Weights of a small GPT-style language model, trained from scratch on English Wikipedia: rotary positions, a variant of SOAP for these matrices.
Each number is 128 + 24 x the weight over its row's rms, rounded and kept within 0 to 255. Layers, rows and columns count from 0. Numbers have three digits each. The size before them is the row's rms in percent of the matrix's.

# q: layer 13 attention query, 128x64, rms 0.156, rows 0-7,32-39,64-71,96-103, columns 0-63
# k: layer 13 attention key, 32x64, rms 0.16, rows 0-7, columns 0-63
q0 128:172127132136124152137126129100120130089084148164132178156108129143149152098115120142140127132138137113108127118110116121062096167161158115113080098140133142134158162154108097126111142088100153
q32 104:139134161113132127155145174115134129123115123154070137109096124134137138114141119108152114165132071150142074145118079112121133169119137098159141146121097131096099132145076149130151130111094106
q64 087:083115172110166105145150133156127141140106134125138141099143173102187149124118109109122138102132131107125101142134162080120131150113131138145124135121169133160141115113123138078104054138134113
q96 072:157138094092133148125114109100130145155111137142124174138128121099115138101119113124105149110115124141083169123147121158107143104153145117075118098111103085127123161159070133089088097120105124
k0 061:118106136119123139127146144105129099109108133123108107186114135120167087145130163094085096125123129095133080145091170114135144139114131124183138107127130134191115131094132165104122136163129126
q1 095:155118139090110108090132155122120163124148146142124136128092117134155146107160119129146156121138119160146121100154109103090112154132120127112126059136093151155150134135174092139117112089131190
q33 107:126144174092137071167124094141119134117116120159141079101133120132136120163142127182134163107102128134145091100130114103153131143121128129131115132168147119091180127150156129134113082103112114
q65 076:146175138139116130140114134147106152108106149156158097139126136131099129094135094157089111127098153112074134084134134133118118180110150131115063138114116116119172127089138100102162150135132125
q97 061:124129106162150153101124113131121111107121126082122197157145144114121117084133116114102116159139118082112133117138130161137097107143133127128108105086127143122087147178087093128158112129092096
k1 084:160112112114156153114126155102074127154119154125111166127089104094168099099129167166081178104119124123118131138121086094103128127133159105138145115137110117134128129105142142136086111156100121
q2 091:153094147110137121094128150115167132108085107118130155132133110136167133089167133136146140138091127122140100136130101103091141150154169127104103086149112155136144187171148098147150135101116150
q34 116:125115131098114118175079152104117168141121157131112087137111126153151128106158103175112101110107137199106089131118084110127134122121136085130098104141118154105121126146097130110140126094119131
q66 109:124120147075130146152135123121172138137135152161133132099130148147164105100130130150126127124152135095109110133106087084156133143103120119135098100084155112164138112156163104088125100107178164
q98 064:147111112105135119113165134112131117109113126152114143131116141157146126078149115154101141120153133098129087132149105125164132117140095104168098082096094186136103116137070083099118127111127112
k2 075:116095156138118172143092147118100120144121141115120129137083133067183125122118165153085139145087124107124144124100149100108100105137151133141137110163134154136138144102099121151101118156080133
q3 086:103152115168106142119159146172179103175147111100116098130140152126098088160128133145148091149131092116123140169090125160150132105110083132140122148131152111098124110107124099124139135145164110
q35 105:103111132149101143128161115158104103144138120122157136139143162126149111115173129134139110103161145088159141172109163156131106098125082184164121127107116158142100087112115113137142120138176140
q67 072:140146101148111167107177121138159097088168101119128155090101168166129087120132083110116110117128135146132131117084091144102158122130128101107118136119135136119170120150150160166122139140106107
q99 060:101114111150118126078136126153133104125174118123151155120112133157135135138157099127151139128139112161167147079101089090126139123110117140141117177105142133104179101095139127192143147127156130
k3 073:150119129143109167153148142132134130091165127105155096117158127155050098126152167149141147127117110125150160149166099155112167134134103142122109131132131149147062111154134142117130154118140112
q4 091:090145091170145160135108105141117116104135116088142096072111130094118112084159140107102162114155116149109123144120110128159147123101104114085131148156137104106100095084127158145122142107122123
q36 103:136134129149150120142130106132144123095140132091158104142137136137119092155121114134096157159084165123123118148170163154147174116112154168106180150150154125123117106084174136111133148139170139
q68 086:084079167118081140106140129119158157171139117124088145137144122113129134101119158136163124134087158110124122185092120100112127120149125134126064112111135123111119096133176127117136118126109137
q100 050:122119087181121125129108143134155137094084137153150085127129170157110115078114129090155092115129144103120135128099106104112160110130120095122098110083127162114076146145107146124141144117132136
k4 073:147141144144130116146159134121176122166116115161093188120169107146124199123103115115143133119146135103137156144149145175132123139136138170080135164158139113146118130134123123143100166132144118
q5 095:085107114128105132179126099141114094159159119098151115098091177128158116146091158114124120123114088136079162155116145129159093109112125136142138140110130156122110125116125133150168122113162087
q37 113:133116110161068101112142134126129152097136163124133117065110162154161099130142112148095086116181135092161158133126133126152136098091114147109107119120134127138094113100141126138118169146131113
q69 075:168150110083112130114139166132170124127093124130119092097091139134116125112148148164131158109077124140137150164099093110126135136138122151116098118169134118094096088071155120120126103147121128
q101 053:115157150154119122089117158156099137144124108167126108123102152120131133145160126111172141132184122094117136142125127077142145135106114173130125121088104160114125093102142123161107148126184092
k5 075:156125150173126138130139134158176080131149135092127100105150129155057111161136086117128106120144138135118144137124118178112145190087128137105106113120145127132143145134143156113146133123154145
q6 079:114133141179092130101107141162109145148154104104149154127143179140081109161082146127095140139138107135119161138128131168165114091125103113120131131117162133130104098137122140128170125176150106
q38 119:116099115150071123099165087149120130126133127115135138124168178139112136114147135134129139146159142140123168171101143114144136122092118176154138111133158146141106138114145130167151105163191145
q70 075:115112151117128155092154133071168125158108109135168171121123145128110100127128092080118151105116114093163105133101143081124113102146098134126095153168139148148157120106125138149116104116117159
q102 050:138140127174098098116133148159152133155142122145121122141121142151128110155165109113176122130162161098142134150133128123179129124097102162176117129095130153157142099082133094172128123112169148
k6 084:185143130138148131123127140134157130140103125137134119099131133127089131137144112142147122088134108130092159155176125148138140130090118167132102135114114156085072101178109144135123159101179093
q7 087:123145131141155133131130075099116106125118129124117153114146097078101091159088103067149115147147137140137144141109106121127137131139108115117173177144168092140113114127142156154119153170134165
q39 086:132150111168120105089134079106179093118147113132131114177106117128104086125102135149132121116155175129141124119094144156143109107176113165148159155112105109147141144156168125127124134139131161
q71 084:110172128167130135127100101161118124125115127113131163166126089082129125127132113123168096121090166128131161088129115143096129156130117165129135134153150144070086156123134140161124158143167125
q103 045:145126136091142144109123084137088110185132138126151158115165119108107164072138105121133147144089091147159150115143125129136144131131111179143180159152130124106135116157136123149102142120141167
k7 075:116133125167140152149143161116167158103125120105096134118152169134138148182108085133104093130151126138179100106126168152159134115139114123087138137108146111138113157138110101129124104117091078